From a checkpoint of a small transformer trained on Wikipedia.
Size: 19 layers, width 704, 122M parameters.
Training: a variant of Muon for these matrices, 1025M tokens, 3911 steps.
Each number is 500 + 50 x the weight over its row's rms, rounded and kept within 0 to 999. Layers, rows and columns count from 0. Numbers have three digits each. The size before them is the row's rms in percent of the matrix's.

# v: layer 16 attention value, 704x704, rms 0.0754, rows 579-625, columns 448-511
# o: layer 16 attention output (transposed), 704x704, rms 0.141, rows 579-624, columns 448-511
v579 096:533501571530456520501575479529538482469503518497565567424497567510465462490497451390523466460476493531604513454517566598557480519513449527500517449526497581466510431488440563561561576503478548
o579 096:493485522510517501544428514498458528511541553527433414561523427478452429616469572481488520437521568479483523532499458503502577543476543548458528500533492474593530473451498505476531483504365615
v580 099:463388616517533423457505558486451585471489444513438433460477529486462485484529567568531472494489534509461472507457504525489476515493429360484481536503431468529499570506509516639537492451550517
o580 104:429519460518428581500446405489470433501522485513518502556585433473468561749537569435533516497443477486619493543486509417483514594512530571516580514456468533404507452505490509463520572551532544
v581 103:481508494460530532515490515512491443500478460475520527451476505479456446511519390520488571465526484537567571433467460533480480516465499533406428458503449558459520460510469512420484484535495460
o581 085:517516460496421574469479579535454452460499516464496482419479463487454566452577526485511450569502595572485485614449437608513582516548468553585453617548471477525492520464497519563508489453460507
v582 092:585471425571559605511448517655511483467486534549466580477521599517536518474441479452592518574561466540482481546566480589597500502592482430400442526474458425551472473481582511532421610542364517
o582 094:456441492505471561492489466456357430542525482508490505594480468497435505630454521587428592510536404556538504447480456522464496516495461527543568450531504550518609414437507517479534468477562571
v583 101:523568442417471448415501422483459464546466495497550487491507515538519529494535477570569458569475578514490602510498535481526465411529474481504500552547505441522501511465463564604501563500535542
o583 096:548515504559476544527559472504451524451532450512516538514504565467573505498574498477482608492554476579540391540451502445484575493548461524477522565554508513450577507554558465439588469444521464
v584 095:516538512474564535514478454512448547596517508523464532575572475536520589487513473599495593570483496556564483469488382453501530525453482550526460552504502605441545513514543563467426520548530458
o584 100:516468474511457489568434506452678515487499437576608485487564494453448462562530557531490360466482552436424500507395514623520467526526483447419511491470404506555467446439492508518534537483453542
v585 102:528487587503458418527583418501499482410489421354538502497447506540539475497440571519496586575499552509516488468538528535566472447447504426554389458546383409481519510544458507524493486597395482
o585 100:490538572524557596504447483563554529484545538599490473417487491503550526500489403489485525488461492504600515474384579491566439614523613531506525568504412577572492521401571499444447484449534403
v586 092:558460460532503493485495442389491501497503479434452531550465445501472515520558551486462608515415502518517509482441643518436521533492492544392478562511531493470509502488455437492534516525367497
o586 093:430505564512531507515476539488532511514531462632467478486559607468479511464554455452518481545520484509513470438548477496514493549628446529627445489540562501475507431491497496411467426490525569
v587 095:500522493522517370480447439463491518495492493512520490425545419541451462502498418471518448517529493560489599432465523552584425544565518548592475376536567522499476486526486483449549503479509453
o587 102:524555554534508579571478539503510440473514507466446494539495473481479506454422532407457510457482543499514494574577417458483489518471435508546494547425397485451522609393535452470512429394479666
v588 096:413494568502425521476475524522522498446498505468560639408478546422483582540411570496544526423505534474502477435512423530541591390470508469519459532536465438539422593472454493495512556534488488
o588 097:535403426449533509571372480465423582520612503518536515490510575445496459482475501533513533476534469473544560458485543503499462531440451545522492484474480482508446493452503583547522436464593441
v589 099:544546468610476554510539528469501409398441472522482478491497523536454532475539579482531502471546478563516447527557514561521470481517507455435646479542563394578402436508533511438436586446546497
o589 100:445530545444527579438453518595413506449451611464592507496400532489548584600501496597463525493506493466449460482479475433533520515520476524451492425549497452395448530585462582481533467584467520
v590 096:593406496507410488512542439511467466535474513522413395564576519527567482520439517503469449396643421523512533447471527493494530523482495445391446425584458447564576469510587497559433476509500510
o590 096:437462510657551479493470517384597469476535494496580518453493558574393515446496491528556510539427428486539514591512544584484520464523485479531404550482518465428366544502463443575439527490466535
v591 097:502549433473487572510500521391510536519552508436449519568473581457514484448497518405517578622528567552435512508487442470538474534536516485511445534534457513492484406527415559488585474544497507
o591 099:365467582446540540461577447461476469411477423484494538513510505506502510511484414522454565514515450468442437457512541493494497489500449417472434479534567507555430477496474456506492401542512531
v592 105:508472473521432453472441397428539496443443467507396480553426516503534498497504498514490556638455541450513430508532548486544500414396573491583477494429544429541487549515422528553428521423513521
o592 085:502472499594378474561467539479553459481507464529484503472545496464463456523538537457452601463512518587553550550467469399486472575456382521401481376480520577515507425447520383344477463534519426
v593 103:447472424471470413510446523462486572448435495557568578491492458454508460502513523582460393513449446437608594429552466546571463423539508445478491481519444517457526500456482509592493495487433553
o593 092:515545603485491475542555493552482480476469466388499425517612463553538528486479386398451547447638530514450447574530478490435476478500513377461508445495485530461468572463603481492549593452538417
v594 098:519485479601503472481580426513481500454465378499465435466469529549496526506539579445656492592508518485537542528473646599584555467468435397426557488494535435523522582519497476454470512534497513
o594 103:439471492410570567462517502501544549535532474558428487556477469511465512531529546499471454455504505528380473419524495511573441587492511470445538513512529573574589471584455407473648475491486451
v595 111:456477566538510614517365443518578468532520462487487524553515549555494482515518573455597591533561561506478474530506403508563491503443540466523482429487609396469441488523520425443481489492464528
o595 088:527490479424469439420547507505465483538514414484507481548450439420447572536442409624475528551478492476495534500490542489550464529601501454506488578510479523518527460471515547496508517483466453
v596 102:574459415489518506488480502542440548469503550519509472485456446533578501506539475512518579481556470465489489525467462523567425552444533562449466466487490546510379415560496461518557552553402477
o596 096:450474521553461577539442466505525504477527526475508522596542390471470532528458523477523362508499503426474409468605486500484505475468588482470506563566516409491497569558506520527519447551459520
v597 098:525516511477491617555550543471547471508485454514487415426426513506528588492456428390502550475437535523521469494493448476483423446461575490446478505423500462532524455489636582496566500572478525
o597 098:451500511494469478409483540486489486557606490554509558539530532489436508379501568584449498487556579470538459497547560504527544492525493560575494471545617449506403538563520443392557523550561490
v598 097:443491438514389429546524532421521501493467574467524505566499502525486422480488488566508500475631447529435457467480542573518500562531424532530530385436526529505491449556511494447590510483517415
o598 095:576475556539516517472445514513526568538504452589554548524535354440535593504483511431569445510507538496469608502655449447492521459415562454391437521583460439460462495558477498545472406462428543
v599 097:417526539435463484510489464494472475480501499466531568486495455486572575507537468507552515499452461441405517515446422468406493503522502448538465543523478476439455479511594482534570531428472432
o599 097:456463437495527576492500396446431379512446455470529538411498630542479459502478494562567556474587505511478510464526568494542460508513478513502517439500539478569558494498417530494496537533566511
v600 096:542465435489479474536545530473495560542477534544477502534495455463486444516502536566492489574633505472589523532405567480487530557481490437485467445513520489478462525475369495423511579403555503
o600 097:425510507512509523452503474459517520440512456450531608480467556481536542483477478455495524522435543478501576451532515465496544495421581507581546583507431476547550473556584478523555442497538478
v601 100:557589500519535546484540513559573488457516505550524477486534500489441512511415456491536414564514444505581459537598518516443405442506509478431433532428518597486468473531533389593500526483523494
o601 100:459536530444410506498438551515391531545564539481422486512454428518483443503532471546516570484498402516511461549486464539501481526471456580526590517511546543563549534491520502434450512453524454
v602 105:518450483549469442529479511465541503480482520534514535503474521390372512516477415449454476568460482452505417416593421480510483379428515493528530529526496482510533459537563513445514465501567485
o602 084:585531465520550530635565509564435493581528495522472503460449560529517524502571609511548531452511484598590561486487627461490455510506488532409458543447501421535406474458514562513531409485458493
v603 103:571547526495571441518532432568498509446521506486482508478535515521475442472452445513469498423460472484495518558382401444497479522551510439541545538475476503549494507475492552605459403560598482
o603 086:535502573417494473569542529446453478506496477512535498522489497549477562305564477494445509446447583488545439439548507483539541445529534472515459479467574535551470467426513541421437553495502568
v604 098:504560463515491595472563411502513327532557493572502515455453594502468469570528594461496436587435543579455527599549598450470473457576541431542520496490603507518376552478570507494453503565415476
o604 099:455556581462476538471418458518539645473516496449424568470540589533478483629617474525487549412458493495544540416523469561460471506453382404565505496500508416467536583539495461501562536527554510
v605 097:535526520554487543568424568601498512481494467567467494477473482512487432489485509429430444393541489513506483477456469488510482554508495461580422507610499669421468521490480457474444449358521447
o605 099:423599533434469487409506471459471502470441460490448498476535537494497516567575584519483576461489421533483577479564490552526476413540463461461541582446613459533525508506505523521557568555464507
v606 095:457509501512463400481421521515535519517482438478500394458601481481537422466441472417488516590597515430553457435479539467566492529497549528537509514475473436531578512521429514566395461524578504
o606 097:504495481546589491516501501532476485456606442428567500489466384509518629384557545509567492502475496565494511479573430541429519564522432564456489513544370479500467544426508526443457515521477570
v607 100:545493428512470498573555519552464501531416463527562468550527612559464517481493497397488506450508552419502488604487470620604522461501498479547525479404459497494525574451455461489389411521549510
o607 101:556489462502548523361482446463475552500538529465481517502551490470488551259517569524541606554417419534534519475469545591533447492467526491411443563445541394478503491576507448443438500507575542
v608 096:458326558511572550467559434544500552608532458509542533542476445542554478521522557426453509406470462566375474473564422447467589482453509476419441501474487481583524501504545479472504452465357532
o608 097:480508550555473524528571476561492403475491446466484510459454560418520480456473499506481460491496499452504535523394511492424422575532409523421485519551569516520498497556488457536444541509485469
v609 098:426417458511503458508434593445472508521454432484516543512523426474516501520451582507515546565590454423530490474563472469487511433458514469490437459530415586480473457499468484468599550510414586
o609 099:582527512549436475522533549547468512464498591516442488564551514413550471529533490548555529486428552525457604477537436450523490572434476631492410483434478448494428496513534562458407394492439466
v610 094:510487434464469482475468510454408446431522463465541448398499530467505445492484564593498590570503467518518422512512365419345492474459425520527594491488566568519576480496531460581494497553628426
o610 098:430411529514488433471536524554590533543462568528537496578580456538483521451655508486488414563549464482575526460585497464515524524452587550488557468506428488508470573540464489476512569478494503
v611 105:430498531502467467433494466462476657435512449500461453507444555539596451553441394534572472519511473491561423492510461451704550453437535440501560581440514481563510530544496515655539480394660447
o611 102:454425454512502477492516530538510440551526593560443557504544445529486498350484608481512552469555509503593558515426546441431484574480494569445518557443384477494502450443450446360488536589398498
v612 096:498440483543573491561527533452572521556544420444514372572475481485460456492574419532447551505424481581502400533530567444472477423480478457528526549383572465435467530448485503447628528531563481
o612 095:564563523498457385468464507566380483477435529557563594466460451482566500481477469525529458552555481544451576484500390492500515462509545426462361522561452491511499468466562504482513553515495553
v613 093:566436470477501505474527540451475554539441460487535425472610502441505453466512465548519521454525572483482527436499430497485482571447471520596531507468485586461546530482499527526484494496561462
o613 093:421498493454455471556493602539568351510529451474389472409460508502545543380546459482489557540474519578487399571538489542414524475512504533477484598433569536485542478530487519548499383491411456
v614 099:389494491481528509533466441532555528536505460613506534508529462370482499494539526466484529479448489523505482539452523555542531591535542538563462526525617456457479441510504499500526518513476483
o614 101:571464583503440525459539488544477491540405474528487449519455480560537494588488388537486473551482481478523482469615447529428484414510559435513500561500505487553535473573491511500492457498574538
v615 095:560538519554466542545480453479530464547496428497565562543491592469617452519443450489554405490502451532574495447511477543497472408497550560505442534476451479574516414471459552478454441503478469
o615 099:444609536548468542528527494519432552514504546549456437488528414478350531427531509462366487532460623521542482507458573530474505465592471530475391504540464465376572533477509464450472453458541466
v616 094:430417538495518568505558555609480511583456467498393444548508514529545497469487436491536497470465512433511533469443454504503505508481530546575464497475493445473446446509537535504447511380600453
o616 098:535535552474394476504482508481505370517512494441532577515480434439510481503582527507433525544502488531566474550570587540513485505457447521487480485495510561515596482477507567470465429573470542
v617 105:440588522522494615522567533472527528490524532524525497517452518345555455516406458545535564507445464499485538452461547505441486566454453569554519450497373459565507477555511531488525512495498508
o617 085:497535459394446534542470499545466424362526520510473444480493478507534571506558513555479498566463510455385438491512444457510473514449498523452460457532543447521506557597453503634498472519473588
v618 100:590482457480382515573536546438470507470532484576425422499504548446486496537606451506480511452436491477442471514514437570496516388504592448515491492544560513402509510443552525556475493452511608
o618 101:402472499531586559505521467501480409518522497540602501548487542468483573573513522597486532535522447583587556514523599481541499495489426510401650519394476450498553535545410468445505454520513483
v619 095:575507514437428481456525501504432514454450449559489518534493412482463450496467510459485572551482478602530468533425510538486509472510556483542504570562505518464481494488441539513535533458470479
o619 102:511533448507516554520463511486597480476525545460441512509495535564518566530539418502520430513496599516504569589508489458530561496473466558469496523536522452568505543515494444481465505481505446
v620 106:523499488497555477458443477433522469574441466456460496561485533440442519501540579430467518476502528489513476527557505542564479562535470499608519475425436540534484535504482508518357467508546514
o620 087:477471551509455551509559492584502506392539463504538503541585426403560530482431534521541466550484437474554507519567425541502420495447467527491478477521593420579478455473515522452554515586488439
v621 099:388476492437426496473493469501493522397430431420554520461481613469503417536367530545498436500444505509451501539397499508476471518542441526416507602478447560430556535484491445572600579468548434
o621 100:471512438421453502495504557446501599556510536576494528519508482516487510472520546408454469478556443528504616523526575462465393519508468440558468516534540581509443465441592507431545511480533467
v622 103:505515426436452398450474491513441513538429588496476503476468494453480538439451380504531418405654543556473474510472504487487583563563527543462559508572446464531491531474469447498615479517500487
o622 104:416493439419452506542460489486557430549537497535515505505528488508567444495626490436576474522526540455520557502491485500404469398450392521544571491406451541481465467544504554511436505584492585
v623 099:487429424459461548516517479480503538484428480481516467606554485464495448513527448481558526506430513446546586372486485512428576572487468584509514471469557549517435483531547512362441549470501511
o623 096:513464497515525483428572514522521476520485525484431546465386515509548458541419499457531510553516504471529346584559486464478447478495515507508465516484476478543501548451472461580514494498549546
v624 092:481376441473486489517578511470457482548542508468517507592432567517527543548509433491533527495488504523529468489272465496556522548576514553504529456492465596438464582514527484569475496521562487
o624 099:572454473610488518448505552536461508494467508486534451468577581576508522513551561474465450546385550473466491534585474459540534505437551491510427499498569501437510522425543557558499491455464510
v625 095:387545496508461488511574543476470453438565508554412601500517542537448429531507540504588470401536476520501479441468565459626480484463421477489490534426554511422499573484481520454490551516394469